Weights of a small GPT-style language model, trained from scratch on English Wikipedia.
Architecture: LayerNorm before each block, learned positions, biases, tied embeddings.
Training: a variant of SOAP for these matrices, 512M tokens, 3910 steps.
Each number is 128 + 24 x the weight over its row's rms, rounded and kept within 0 to 255. Layers, rows and columns count from 0. The size above them is the row's rms in percent of the matrix's.

# layer 9 attention key, 384x256, rms 0.142, rows 63, columns 0-127
size [ 97]
[[148 128 151 138 125 118  77 113 145 166 125 165 123 156 110 109 156 128 148 117 148 120 126 104 115 114 152 129 129 125 143 100 156 102  38 153 130 155 126 148  94 146 134 112 124 104  97 105 150 108 119 104 138 153 142 103 131 106 117  88 149 172 136 127 119 134 113 159 158 128 145 125 133 103 170 155 132 123 163 169 123 131  92 127 110 127 121 124 168 123 182 107  92 106 126 120 117 117 146 134 147 113 138 140 122 117 159 142 160 147 117  58 102 151 159 104 140 109 159 119 193 128 119 148 101 104 121 137]]
# layer 9 attention value, 384x256, rms 0.166, rows 0-26, columns 0-127
size [ 95  98  98  94  90 107 102  90  88 113  85 103  94 107  87 101 105  97 100  95 101  91  96  97  93  93 110]
[[115 143 138 116 149 120 141 139 108 134 128 145 124 160 153  90 148 100 131 109 113 146 125 136 148  95 150 133 172  85  91  86 136 130 150 109 149 132 179 109 156 132  89 139 174 117 149 178 124 124 133 117 121  99 164 118 140 122 113  98  91 126 113 161 130 105 157 115 117 114 131 125 139 112 124 133 107 142 124 159 100 167 104 169 143 148  93 130 158 130  94 143 119 112 130 128 144 170 176 149 168 194 122 102 128  90 104 115 101 116 126 117 128 105 127 120 161  76 137 115  88 117 112 101 129  98 118 102]
 [155 155 158 126 101  83 127 157 121 124 100 152 119 142  88 172 120 136  90 136  92 126 127 143 126 119 146 197 135 126 111 125 145  97 139 155 138 138  98 102 105  77 109 109 167 128 120 116 161 165 141 118 110 131 123 111 179 129 137 155 132 156 146 139  91  86 133 130 101 161  95 101 148 138 150 107 106 112 149 118 102 141 117 125 142 118 101 177 114 130 138 108 113 156 114  75 113 107 101 136 159 144 143 123 114 115 183 160 172 110 147  83 116 125 102 118 114 149 117 115 144  95 110 144 107 144 125  80]
 [155 122 127 124 134 110 109 115 102  72 151 135 112 122 146 155 121 111 201  79 101 139 124 128 101  96 114 139 179 139 172 133 160 151  99 100 139 137  97 137  86 100 153 149 156 133 146 146 160 106 106 154 134  65 113 109 133 107 121 114 112 135 107 132 139 122 146 129 117  78 130 124 128 124 154 147 130 181 140 103 129 126  95 123 133 121  87 138 162 152 124 132 103 114 137  95 163  95 151  99 127  90 114 103  88 156 160 108 104 162 137 151 128 125 136 135 122 108 183 173  80 110 120 119 137 158 173 109]
 [120 117 123 130 127 150 148 111 138 126 144 115 132 109 175  91 125 127 134  71 154 130 169 151 166 156 184 133 129 115  95 120 125 117 133 114 112 129 110 135 109 144  89 147 137 151 131  91  80 124 140 124 123 101 128 139 119 146 143 159 104 174 143 111 136 120 117 176 193  89 105 148 125 165  85 137 113 123 162 159 110 112 128 162 125 120 132 147 123 123  91 148 120  87 119 113 149 189 124 124 148 130 141 120 140 106 130 103 112 123 134 116 137 134 158 119 146  96 162 178 102  97 123 121 153 101 104 170]
 [ 98 115 131 119 164 166 173 146 124 110 140 119 102 117 168 167 126 119 116 147 132 100  83 164 117 148 140 120 187 112 111  83  82 150 186 143 132 145 136 125 142 155 125 141 120 145 125 131 126 125  95 128 134 116 112 107 103 133 152 128 127 104 128  98 146 146 110 144 144 139 131 169 103 101 135 132 210 122 131 133 104 103 144 127 105 154 151 139 110 109 150 111 114 142 105 122 137 136 133 143 130 142 167 160 126 130 168 118 100 115 105 125  61 132 149 109  89  78 118 127 142  87  87 149  73 107 146 173]
 [112 126 131 162 128 149 145  80  91 136 107 139  95 135 113 143 179 157 122  87 125 132 152 105 172 174 125 119 104 104  89 130 180 107 116 114 129 153  99 117  96 152 167  68 145 115  97 124 173 111 123  98 157 134 149 140 144 126  83 122 147 151 172 128 130 132 143 105  91 142 126 130 150 126 121 104 124 159 159 132 184 124 144 132 136 105 145 125 129 114 102  87 141 107 153 144 132 100 132 167 147 121 120 133 129 119 154 134 157 134 155 145 147 102 102 128 118  84 113 118  87 112 117 113  95 129 140 104]
 [139 112  83 156 111 105 150 124 131 113 113 118 108 123 130 152 134 153 139 119 130 111 163 140  71 141 128  84 114 107 137  88 177 150 131 149 182 112 184  93 110 112 152  74 107 140  77  99 137 125 154 148 131 122 121 118 106 154 115  94 138 165 126 144  86 163 171 112 136 131 139 149  88 114 122 107 121 125 113 145 127 103 158 143 141 116 108 124 150 162 144 171 123  88 140 114 174  97 113 128  73 137 126 140 105 111 140  99 127 144 173 177 105 162 145  90 159 158 105  92 118 104  91  97 111 146 129 126]
 [150 132 123  91 106 119  78 116 123 111 163  57 155 145  97 110 145 123 114 147  94 120 157 118 149 172 124 130 153  99 134 129 140 104 151 140 119 136 131 104 145 116 113 102 160  70 163 125 153  98 113  91 105  97 120 117 112 153 170 144 158 130 115 132 138 119 118 124 145 125 134 127  93 114  96 170 147 158 126  82 121 152 186 114 154 146 120 100 155 173 126  87 135 128  78 135 136 120 174 169 137 121 149 153 140 146 157 118  98 104 110 133 163 182 150 127 152 131 109 142 126 148 141 165 129 138 152 124]
 [145 124 132 150 148 122 114 105 130 152 132 171 141 116 133 142 181 114 118 145 118 133 129 164 117 124 121 169 109 178 134  86 136 105 116 125 116 117 119 137 173 129 142 127 112 131  88 137 123 103 126 136 131 142 141 144  41 101 164 155 134 152 114 186 163 137 151 143  97 112 124 115 106  83 117 134 101 151 151 125 118 110  99 106 129 125 145 136 121 113 119 138 145 153 109 145 116  71 112 139 119  89 115 145  97 123 143 177 146 158 143 142 165 160 145 154 100 112 116 159 131 125 106 127 113 116 131 176]
 [113 124 117 112 147 137 137 123 161 143 108 181  77 133 135 149 115 158  96 104 158 103 138 119 114 182 152 137 126  73 120 100 104 129 120 123 152  99 115 166 114 119 117 148 119 136 126 126 105 157 126 157 133 131 107 148 113 137 158 152 140 161 116 122 159  93 120 150 108  97 132 154 125  99 124 100 173 124 107  83 132 104 160 132 125 171 138 146 115 127 126 133 137 107  74 150 164 128  56 154 104 100 122 126 123 122  93 112 126 144 114 143 131  80  97  96 116 121 144 120 133  90 120 128 121 136 127 133]
 [114 116 144 164 145 135 159 128 150 140 168  84 135 139  94 109 132 147  90 113 126 109  92 157 118 109 138 152 119 103 132  63 130 151 162 121 130 108 103 150 109 147 102 104  84 121 105 154 113 109 113  93 120 131 118 120 128 166 146 122 120 110 137 126  80 127  98 156 100 175 165 164 134 137 140 150 129 153 147 114 102 123 109 137 121 103 131 107 119 140 145 127 148 105 115 127  86 146 114 126 118 121  85 149 123 137 147 139 140 102 127  84 100 126 142 115 173 149  79 135  82 171 134 129 153 133 155  97]
 [138 133 103 112 128 117 143  99 159 141 120 126 127 126 101 145 108 130 196 129 131 138 110 198 109 130 138 143 127 126 124 119 131 112 121  89 103 140 114 131  91 119 127 111 102 110 132 121 118 103 116 180 184 153 106 134 138 110 156 108 129 156 119 150 165 180 159 148 151 101 128 136  97 103 133 150 110  96 113 133 159 184 124 108 130 179 140 157 143 138 155 111 150 118 102 130 147 168 136 138 119 170 134 104 105  99 144 119  81 156 141 159 140 108  95 136 162 133 148 175 125 137 100 113 123 119 144 110]
 [129  81 140 130 121  95 143 119 121 145 146 174 121 176 101 107 153 107 143 124 160 126  99 159  64  85 114 189 118  97 105 166 154 150 112 135  92 144 110 157  88 139 159  75  84 155  94 129 115 136  97  78 116 123 155  99 116 123 127 122 117 154 110 104  73 174 120 117 122 159 116 140 108 154 153 153 164  96 110 129 111 112 106  90 121  81  99 118  94 128 134 115 110 135 150 144 137 137 160 151 182 128  78 122 142 146  95 149 143 130 174 113 130 118 168 129 127 128 126 172 115 119 130 116 104 173 108 115]
 [157 186 173 115 117 111 157 137 125 123 113  96 156 127 165 111  97  98 137 113 128 147  93 130 119 154 151  94 164 165 110 173 114 107  99 140 107  80 138 180 151 115 146 114 114 131 144 136 117 136 131 139 149 124  97 118 156 124 117 184 131 103 123 116 151 135 131 127 162 125 155 106 136 110  82 152 144 122 131 115 167 143 150 167 148  95 171 166 185 175 121 132 161 144 132 160 141 141 134 162 133 110 132 142 177 147 151 100 110  89 101 117 160 111 124 105 133 113 148 118 116 146 158 130 104 144 155 128]
 [114 156 134 103 126 141 101  81 127 145 128 157 163  95 163 132 176 118 124 153 102 117 128 148 128 111 135 170 142 122 140  98  94 136 112 121 109 118 112 171 118 131 163 134 134 110 126 151 144 114 156 129  93 106 184 138 160 126 139 140 155  97 129 115 169 133 119 129  94 141 142 126 113 114 158 137 142 125 116 124 114 149 168 131 108  85 200 116 107 119 190 163 148 121 166 136 120 163 139 157 109 159 173 126 117  97 110 158 112 153 112  94 147 136 160 101 139 121 126 110 170 116  74 148 116 128 113 135]
 [133 159 117 158 133 140 131 179 103 103 118 146 174 103 148  87 154 115 142 180 152 132 137 142 137 111  96 156 166 140 103 103 126 179 117 161 105 133 155 130 121 110 140 111 120 132 137 146 100 108 150 101 110 112  93 121 156 118  97 142 133 148 107 108 119 105  97 136 116 130 154 151 129 101 122 113  79 140 155 117 100 155  88 113 122  79 164 107 148 109 187 103 155 120 160 129 117 120 150 170 134 152 138 142 151 124  91 154  90 119  87 131 154 162 131 154 102 108 132 137 163 121 151 171 131 112 164 112]
 [173 177 115  93 108 115 127 124 145 162 176 114 125  62 123 133  78 143 112 160 141 152 143 135  91 126 136 139 105 192 135 122 132 145 102 134 164 103 106 109 119 123 155 122 152 117 111 170 118 173 130 127 171 164 128 136 131 111 147 141  81 126 115 129 100 155 121 107 152 143 111 134 111 150  83 111 120 130 139 164 161 153  70  93 137 118 150 125 140 163 128 123 127 147 146 103 138 110 119 150 161 134 107 101 110 138 122 179 149 107 157 144 133 129 116 133 126 132 146 123 104 103 100 131 121 107 154 103]
 [159 159 138 109 133 128 104 150 108 102 199 149 150 115 120 118 123 112 124  89  84 144 134 108 129  70 111 125  97  94 128 124 106 160 144 133  95 144 146 133 157 148 123 103 141 114 121 132 133 132 118 133 123 128 148  91 136 137 134 147 182 113  95 112 138 148 110 117 124 112 133  96 118 160 106  65 116 102 145  93 114  74 116 122 135 117 107  86 117 124  94 148 134 100  96 130  68 124 146 172 169 137 101 142  76 147 115 133 114 129 125 128  97  97 107 121 125 120 118 114 129 138 121 155 103 110 153 151]
 [120 119 150 161 128 152 112 125 104 119 102 151 106 109 186  65 108 111 153 118 194 141 126 120 137 137 126 120 134 142 141 111 137 139 155 139 132 124 108 175 149 114 143 140  71 136 116  90 124 146 117  97 172 125 111 146  80 144 165 172 112  78 145 119 128 114 172 125  92 161 131 144 165 117 111 151 144 140  95 127 139 152 144 146  95 114 154  85 140 107 149 123 155 136 104  97 101 182 151 159 147 104 125 121 124 122 111 189 143 126  79  97 127 137  92 110 134 122 119 140 120 150 136 135 154 107 141 115]
 [135 104 107 129 139 141 130 146 115 115 161 119 103 117 170 120 151 123  99 139 140 151 113 109 103 116 170  94 110  71  83 116 142 137 124 123 159 110 144  82 116 132 133  91 138 105 139 126  94 113 115 128 145 126 167  59 141 131 120 137 119 134 110 120 163 116 115  99 116 124 117 155 149 142  68 144 139 100 167 132 135  82 124 128 120 136 124 125 135 165 123 103 124 141  92 111 123 131 146 113 113  97 135 185 122 117 124 128 137 129 173  97 112 132 141 133 106  98  96  94 161 158 128 135 123 144 100 151]
 [124  75 106  77 101 107 148 128 123 116 124 159 121 130 201 105 140 105 135 108 150 107 116 147 134 132 117 112 139  67 131  92 148 130 122  99 153 155 124 103 116 136 150 190 129 169  99 158 156 114 161 133 161 101 114 129 165 103 165  94 175 175 113 143 150 119 109 105 123 122 151 120 131 146 196 117 136 107 119 124 137 141 166 114 105 123 145 124 116 140 121 135  75 100 102 108 101 140 127 174 116 159 144 115 142 122 154 134  95  98 122 104 128 129 119 134 105 147 111 143 138 137 111  79 140 102  87 139]
 [104 124 118 163 129 133 122 146 152 106 116 105 124 128 167 123 118 131 148 147 109 122 119 115 128 136 154  99 137 124 154 134 134 119 113 165 161 143 151 118 133 137 144 138 150  81 132 107 104 101  90 116 165 127 110 142 103 114 157 131 182 132 133 123 129 119 170 151  98 104 115 128 107 131 128 100 139 148 108 118 155 142 113 161 132 139 152  97 176 147  96  88 149 106  75 160 130 146  87 169 127 107 133 153 138  90 121 122 135 110 124 129 141  98 142 127 141  96 140  95 113 114 123  98 204 128 152 114]
 [121 145 146 140  96 164 156 137 122 139 118 178 126 116  76 150 142 105 113 119 107 116 169 140 140 151 115 104 119 104 154  98 149 116 157 160 107 132 105 119  85  86 134 160 133  95 119 101 141 104 126 116 113 130 114 119 160 141 132 107 143 157 157  93 157 146 144 119 109 149 134 127 101 113 134 193 170 183 128  90  74 107 162 133 139  79 134 116 127 127 100 126 118 156 115  98  97 116 145 142 123 156 137 110 124  65 179 190 124  97 129 168 155 144 140 112 118 127 121 131 143 130  95 105 154 106 106 137]
 [124 122 118 124 178  92 119 119 122  79  87 130 109  97 124 122 131 150 123 102 132 128 116 101 150  94 121 118 142 129 117 123 123 145  84 136  95 122 163 116 126 126  94 109 120 119 147 114 133 120 120 123 152 103 124 131 136 167 148 115 133 165  95 126 142 115 119 159 139 146  98 131 130 161 100 163 103 130 116 125 127 118 161  98 108 146 134 107  99 154  98 122 120 169 114 190 137 143 140 176 159 131 125 166 152 200 152 132 132 126 162 154 104 102 132  76 107 113 108  90 117 110 160 126 149 103 102 123]
 [146 135 137 131 121 145 158 184 105 114 152 174  91 137 109 108 131 149 131 150 162 144 148 136 133 119 136 129  89 180 135 154 123 108 115 121 137 128 144 149  71 152 109 174 149 133 131 141 121 145 126 130 122 133 156  99 115 134 121 128 156 118  78 124 147 111 152 153 136 164 111 124 118  91 105  99 157 197 157  90 112 130  73  95 115 122 137 128 151 136 118 107 129 141 121 132 106 150 147 125 108  60 136 107 129 178 124 111 125 136 133 129 173 107 158 135 101 163 146 137  92 153 169 129 181  97 163 168]
 [164 168 154 121  87  94 107 115 108 136 125 161 124 116 157 102 139 133 126  80 165  87 145 149 107 105 110 108 134 142 143  75 125 117 121 115 124 144 160  77 107 119 139 142 135 116 159 115 126 140 134 150 159 141 118 146 100 111 120 139 137  85 137 114 170 123  70 176 135 138 145 140 133 149  99 128  96 125  90 152 146 102 149 144 101  94 177 163 105 104 125 155 131  80 104  98 149 107 112 142 132 131 122 117 192 136 168 150  94  93  80 125  93  82 147 149 178 160 111 150 132 155 139 150 130 166 171 111]
 [114  97 120 115 142 133 105  74 119 138 180 167 121 149 126 141 152 139  77 143 158 137 131 157 126 140 107 117 106 120 146 105 115 118 121 139 125 106 154 170 149 143 130  95 110 152 111  98 125 172 116 132 117 117 144 131  89 157 119 137 163 149 115 109 129 105 127 140 134 159 115 125 161  98 133 163 137  80 106 117 110 142 123 171 130 137 188 133 119 143 111 114 121 167 127 136 128 173  95 161  93 154 136 135 191 153 100 111  91  74  72 130 121 125 103 107 137 116 122  97 123 139 167 126 158 101 138 165]]
# layer 9 attention output (transposed), 384x256, rms 0.142, rows 0-25, columns 0-127
size [ 99  92  93  93  89 103 101  94  92 103  86 100  94  98  83  99 100  94  99  95  98  87  94  91  89  87]
[[115 114  88 101  93 148 122 148  90 118 106 118 120 158 126 151  84  99 162 147  74 116 122 128 136 129 146 159  85 126  89 137  86  87 149 148 110 164 135 159 119 147 109 105 133 112 122 122 115 174 133 141 122 128 116 128 147 130  99 147 131 123 142 108 105 136  93 160 120 137 154  92 104 137 114 100 130  73 101 112 124 112 148 162 148 138 125 164 129 145 156 107 168 166 160 156 144 104 139 158 134 119 141 151 158 124 140 106 151 117 147 127 121 115 156 110 133 153  88 120 135 139 137 168 113 155 119 179]
 [143 111 109 133 122 179 160 166 166 114 155  93 115 119 158 113 144 138 173 116  88 147 101 132 130 123 129 142 119  83 153  80 158 111  88 109 124 131 143 132 176 137  96 141  95 114 131 139 151  91 117 105  81 134 147 150 134 109 144 120 168  97 160 112 163 104 130 111 122 125 150 160 149 150 144  96 188 110 118 124 158 130 181 125 131 154 110 103 148 124 109 103  72 148 104 135 123 104 119 105 166 144 128 104 127 116 131 151 129 107 134 152 148 161 115 107 106 112 121 132 107 109 139 122 130 135 153 124]
 [104 121 102 150 139 147 150 129 145 144  83 129  98 119 138 157 128 130 107 149 133 118 105 143  93 119 113 158 126 123  90 134 124 146 162 111 127 105 141 159 130 143  85 115 142 114 114 122 141 145 144  85 117 162 151 159  99 118 115 158  69 123 142 149 138 170 148 130 117 144 164 113 110 118 142  86 116  76 114 181 150 137 133 158 132 125 114  71 148 106 162 131 130 162 120 146 118 131 101 139 144  99 163 147 127 114 108 109 116 171  96 158 164 158 110 108 151 130 168 119 149  84  98 158 101 141 137 134]
 [172 151 156 162 140 100 132 130 152 137 135 131 135 161 155 141 163 166 142 166 113 127 107 140 110 142 155  86  91 161 140 104 125 132 156 163  78 184 151 119 117 115 111 102 111  60 142 127 111 155 172 150 149 134 135 146 143 117  99 103 147 129 109 179 109 156 134 169 105 114 147 129 113  97 180 124 170 110 130 109 162 168 107 105 139 113 149 143 126 116 111 171 137 130 145 165 152 110 183 127 123 158 126 159 147 133 113 128 107 106 136 141 163 115 115 151 164 150 182 131 142 149 133 163 155 132 116 130]
 [147 122 136 110 119  67 100 132 165 140 131 200 118 138 104 170 148 125 141 161 183 186  96  95 148 122  96 135 143 113 151 149 154 160 117 119 128 129 133 175 105 143 125 136 156 147 174 104 130 144  97 138 137 136 104  82 163 107 126 134 113 145 134 128 144 141 113 119 102 124 118 150 155 120  99 125 123 141 137 126 146 112 162 122  82 143 141 139 128 151 156 167 134 154 115 124  89 161 106 157 100 120 131 120 122 110 122 122 126 145 124 149 154 149 131 115  93 137 119 133 121 136 118  94 134 136 142  89]
 [136 154 145 152 113 131 161  99 139 132 146  66 155 136 105 159 112 121 100 103 168 135 112 150 128 158 121 144 130 141 146 108 127  92 151 170 103 131 117 118 154 108 135 130  91 149 144 168  90 117 166 155 123 130  93 158 130 123 125 115 115 121 155 123 113 115  95 130 114 139 104 125  94 138 110 156 141  97 121 126 111 142 132 147 131 137 131 153 132 130  86 183  97 127 171 148  69 141 132 107  93 131 165  81 177 100 112 118 162 162 175 129 119 140 143 144 123  93 149 136 163 114 152 142 121 119 141 149]
 [114 104 129  82 177 150 114 145 108 149 120 157 170 134 154 140 140 148 139 113 118 166 110 130 140 135 126 161 146 123 143 136 143 103 143  83  81 112 100 185 170 164 147 114 124 132 142 133  89 154 105  68 113 137 188 149 155 112  96 158 105 118 129 110 145 127 134 135  71 117 123 112 111 115 116 152  74 139 138 136  94 157  85 148 131  98 132 128  97 140 125 122  96 130 123 120 153 125 156 114 153 117 111 104 106 104 117 127 147  94 139 113 131  97 152 100 116 164 149 148 130  99 173 134 128 116 112 128]
 [167 144 116 136 119  99  95 118 113 173  91 144  99  97 139 104  74 121 147 112 123 137 102 111 101 118  84 117 106 102 126 137 125 129  97  97 142 137 111  70 140 136 149 154 117 118  82 107 144 173 178 146 151 138  91 115 122 149 138 132 121 106 136 135 129 132 149 111 124 160 115 133 123 131 133 103 132 101 108 142 124 144 156 164 109 126  90 127  97 123 154 109 117  90 160 119 134  85 107 106 155 126 128 127 152 152 107 152 116 110 166  89 164  89 115 133 131 133 137  90  99 106 117 152  92 152  89 160]
 [132 143 133 164 113 100 134 139 116 148 136 104 143 159  84  97 140 177 143 101 121 144 107 132 104 147  61 116 149  94 154  92 129 139 127 156 103 173 145 139 150 126 108 123 135 123 145 178 133 130 128 120 119 132 171 116 124 158  91 153  92 157 108 140 145 120 139 101 113 130 138 118  96 150 125 160 166 142 121 138 135 127 118 129  84  89 116 142 134 105 110 134 111 102 126 163 129 184 131 168 118 135 141  70  81 126 101 102  79 101 123 121 137 125 126 144 141 139 152  96 134 130 167 156 148 103 124 130]
 [ 85 134 144 107 133 171 141 118 139 105 140 130 119 169 154 131 131 136 122 172 120 141 148  94 113  96 131 145 141 109 143 142 150 152 124 138 141 150  91 130  92 111 111 113 149 154 167 121 124 107  86 142 167  94 152  85 112 115  59 150 155 102  87 138 104 150 147 165 138 123 118 110 107 110 124 167 107 182 106  97 136 127 150 123 133 132 114 158  72 122 126 121 113 123 123 119 174 124 161 141 113 124 124 165 106  76 114 107 155 139 164 127 135  89 114 156 158  62 114 146 119 122 145 134 152 113 159 153]
 [106 144  92 132 144 169 101 133 127 115 127 137 109 156 177 121 124 128 106 112 137  81 137 170 138  96 133 112 108 122 120 159 107 169 131 156 123 112 172 111 165 139  90 166 143 121 196 128 119 129 126 145 124 126 117 179  87 114 125 113 105  88 143  81 118 157 137  92 108 109 116  99 129 133 121 146 120 118 120 113 119 141 155 130 115 116 138 151 126 107 153  94 127 149 105  97 112 155 170 165 143 142 121 113 163  97 111 175  88 151 158 163 145  89 122  98 132  65 188 101 159 133 108 161 117 157  86 151]
 [111 145 102 112 104 141 131 126 117 115 132 156 116 110 110 111 135 117 164 149 158 130 103  95 105 137 162 112 123 121 104 108 174 162 153 151 143 105  99 121 150 128 139 103 137 131 131 157  99 138  91 113 168 123 129 164  98  86  91 165 145  79 177 116 102 150 146 143 141 145 139 129 115 154 133 123 148 133 132 125  87 174 158 132 129  70  96 110 140 105 170 167 115 159 134 137 131  93 153 109 119 135 128 138 124 152 140 162 129 147 183  63 130 113 141 150 119  99  98 123 119 139 106 135 133 123 193 124]
 [143  87 153 105 102 127 115 182 141 137 158 125 106 119 132 121 110 121 121 116 131  88 117 112 162 139 140 133 148 110 163 124 109  91 124 137 175 160 101 145 176 126 141 147 150 115 112  76 129 187  95 166 134 138 139 145 125 136 165 108 127 160 139 122 159 129 143 100 118 104 163 127 145 123  96 145  98 132 145 141 141 151 174 112 117 128 134 113 170 118  89 133 133 160 144 135 115 174 128 103  77 126 167 168 121 130 113 112 111 137  68 135  99 143 137 140 124 129 101 131 136 150 157  95 114 100 140 118]
 [125  92 134 151 114 142 101 118 120 125 117 130  91 132  79  98 101 113 118  99 110 154 145 176 152 111 162 117 118 152 100 127 111 144  93 137 126 193 124 130  58 137  99 145  85 178 131 109 133 130 126 114 133 138 141  87 149 101 109 104 134 100 135  96  96 149 120 197 175 152 135 107 180  90 163 106 147 178 124 110 129  98 103 135 118 132 144 135 130 138 138 140 122  97 132 109  85 109  92 159 141 137 127  90 160 137  90 138 124 126  95 118 109  93 117 100 112 132 112 167 129 141 118 109 117 103  87 125]
 [108 125 143 113 143 105 143 122 144 140 176 156 117 152 139 152  81 142 160 131 160 136 140  80  94 140 122  77 149 120 131 157 115 131 103 126 113 155 117 128 138 157 117 191 110 119 130 146 174 135 111 131 107 117 108 107 147  98 140 151  97 159 124 111 152 150 135 141 153 124 172 122 130 140  66 104 123 143 138 156 141 135 127 112 145  67  93 180 122 124  94 116 147 167 135 117 105 101  96 105 151 128 112 115  91 146 143 128 117 157 142 142 100 113  91 128 117 129 123 166 144 155 154 132 125 110 118 140]
 [149  69 133 126 121 100  85 119 131 137 142 119 107 174  96 103 112 125 159 101 138 178 116 133 145 122 112  76 152 125 134 115 133  99 135 163  96 146 146 110 113 183  56 135 151 115 153  97 139 124 131 117 109 106  92 121  86 180 103 146 147 143 121 149 163 133 161 100 165  87 131 131 104 141 166 100 121 132 133 207 133 126 126  92 157 204 104 140 107 114 132 127 115 147 160 142 144 123 135 136 152  87 119 125 113 132 144 133 117 114  99 124 125 108 115  87 142 114 133 132 115 155 107 109 136 113 125 119]
 [113 148 157 148 164 151  99 135  96 106  74 116 140 123 164  97 113 157 144  87 123 137 108 132 143 105  95 123 168 143 146 122 102 127  76 116 124  93 133 167 131 115  81 100 122 138 126 111 153 129 135 114 104 105 128 159  81 129 121  78 140 114 149 140 123 111 128 108 128 151 173 130 117 109 156 148 150 147 123 139 140 116 152 131 159 130 100 118 163 129 149  97 139 129 102 120 130 179 123 121 108 128 154 114 160 158 137 110 136 119 124 130 124 129 144  96 109 139 102 158 173 137 128 102 140 147 142 171]
 [130 136 159 129  77 142 154 157 151 108 108 125 163 142 143  99 123 123 152 102 131  74 137 111 141 142 116 106  95 115 147 135  98 134 149  99 119 107 130 108 138 120 112 170 133 125 125 120  98  86 144 138 102 139 118 119 172 155 143 187 124 130 103 143 135 124 100 134 144 128 119 126 105 114 149 170 156 142 100 175 169 156 137 129 107 131 135 130  91  66 130 104  73 138 134 121 135 125 144 128 108 143 145 128 179 114 116 103 129 120 135 150 139 139 126 149 123 101 126 172  99  97  83 129 123 175  80  90]
 [102 117  99 112 130 120  99 109  88 113 121 143 135 127 111 120 121 133 146 141 163 130 116 110 124  87 150  80 109 129 117  89 115 146  82 172 131 111 108 129 117 111 102 149 156 138 124 102 164 128 145 154  63 141  92 127  79 151 141  77 133 146 110 139 123 102  87 155 160 113  88 147 158 115  64 130 126 113 142  82 110 127 130  99  69 170 169 126 117 134 136 126 143 105 119 122 124 128 129 108 105  74 138  97 128 150 131 114 126 138 130 149 109 164  80 138 141 138 133  97 121  99 135  87 116 157 126 140]
 [103 155 110 139 101 133 135 127 109 120 116 131 140 162 106 122 125 118 154  91 138  87 105 142 139  97 111 136 107 141 132 116 128 162 113 162 144 156 174 142 153  93 164 133 142 114 173 153 104 127 160 134 144 145  99 140 157 132 158 131 111 137 135 178 138 133 131 128 128 149 100  93 122 105 120 107 113 145  70 112 156 170 143 110 120 129 124 125 130  98 189 152 100 151 126 113 135 139 148 191 119 132 101 119 144 145 142  84 119 119 138 151 162 142 102 153 112 178  96  95 139 130  77 101 141 146 118 175]
 [138 126 111 164 122 185 123 159 145 167 116 125 130  90  87 115 138  87 128 150 121 134  94  98  79 113 140 124 145 165 111 188 180 159 162 123  76 135 159 131 140 141 151 121 135 129 153 114 107 175 127 151 108 119 110 133 134 110 169 154 157 153 105 137  98 115 113 101 137  98  74 156 140 155  99 121 149 134 119 109 101 131 103  98 104 124 135 143 112 128 144 169 136 177 135  84 170 104 101  81 139  85  65 150 118  95 115  98 170 135 147 129 139 135 113 130 149 125 102 141 127 108 107 156 102  97 135 154]
 [ 87 179  80 115 119 163 104 120  84 109 130 112 118 159 122 157 101 162  70  93 157 115 161 118 136 143 122 175 119 139 153  97 104 146 125 123 124  90 137 111  85 127 107 122 108 125 149 141 144 146 143 136 133 149 142  89  99 100  76 132 154 135 134 161 113 141 145 138 109  97 123 106 132 130 159 148 132  86 129  96  99 111 118 105 145 146 110 114  90  51 125 105 129 123 149 104 142 123 136 136 121 136 114 132 134 156 128 144  95 120 156  90 149 103 101 124 118  94 105 147 102 127 159 118  96 119 105 162]
 [158 133 109 102 102 111 113 131 161 132  76 120 107 130 133 138 104 117 103 133 115 132 119  91 143 170  90 139  98 122 155 157 132 139 138 109 128 144 136 115 143 148  92 109 126  95  95 138 133 129 107 154 122 106 119 110  66 126 124 109 108 122 157  84  95 102 165 128 115 136 126 142  94 109 157  94 115 112 178 120 121 113  92 124 164 108 124 184 144 122 158 126  82  86 138 147 176 176 140  96 159 138  94 131 132 169 122 118 108 155 147  98  98 128 113 146 165 156 107 129 155 115 120 124  89 121 131 105]
 [131 114 126 110  76 131 134 136 171 136 116 119 163 168 160 110 144 114 143 140 101 191 119  92  99 136 139 133 134 112 158 191 107 138 117 134 110 116  99 122 141 113 146 163 144 125 163 102 140 122 136 139 126 148  83 163 154 135 148 148 128 143 147 140 133 137 123 123 101 134 121 150 137  67 129 109 167 125 148 131 100  80 122 139 140  97  90 106 117 102 152 143 107 142 140 126 179 135 140 146  80 118 139 135 162 102 106 159 135 141 113  94 126 187 115 156 111  70 160 152 117 176  98 150  83  60 120 111]
 [161 129 134 136 160 145  82 104  70 106 155 134 143 144 137  86 132  79  98 106 148 101 127 129  95 147 117 115 147 131 142 112 144 155 152 162 133 112 146 106 124 116 141 123 106 120 131 103 133 126 152 153 124 122 138 112 152 145  88 126 124 106 175 163 153 171 122 155 137 108 144 172 174 118 173 154  90  91 123 124 157 104 140 168 151 131 122 122 146  84 121 187 146  83 133 141 153 152 103 172 145 130  99 136 168 126 114 101 119 101 106 187  97 151 100 151 113 133 130 114 148 104 102 160 134 190  97 117]
 [133 135 139 161 149 211 111 178 129 175 123 104 123 145 117 159  87 128  68 147 126 136 158 141 138 105 148  67 122 147  68 170 119 162 144 143  86 143 126 141 133 165 136 102 136 141 143 152 131 110 113 132 111 130 142 163 154 165 110 132 114 142 116 108 165 143 116 128 137 154 150  88 146 157 152 123 142 171 123 126 112 156 130 134 120 152 174 121 126 135 132  96 142 133 127  91 103 133 137 101  99 108 102 132 137 119 151 107  98 113 143 141 132 159  83  97 136 121 113 107  77 154 121 113 123 103 139 120]]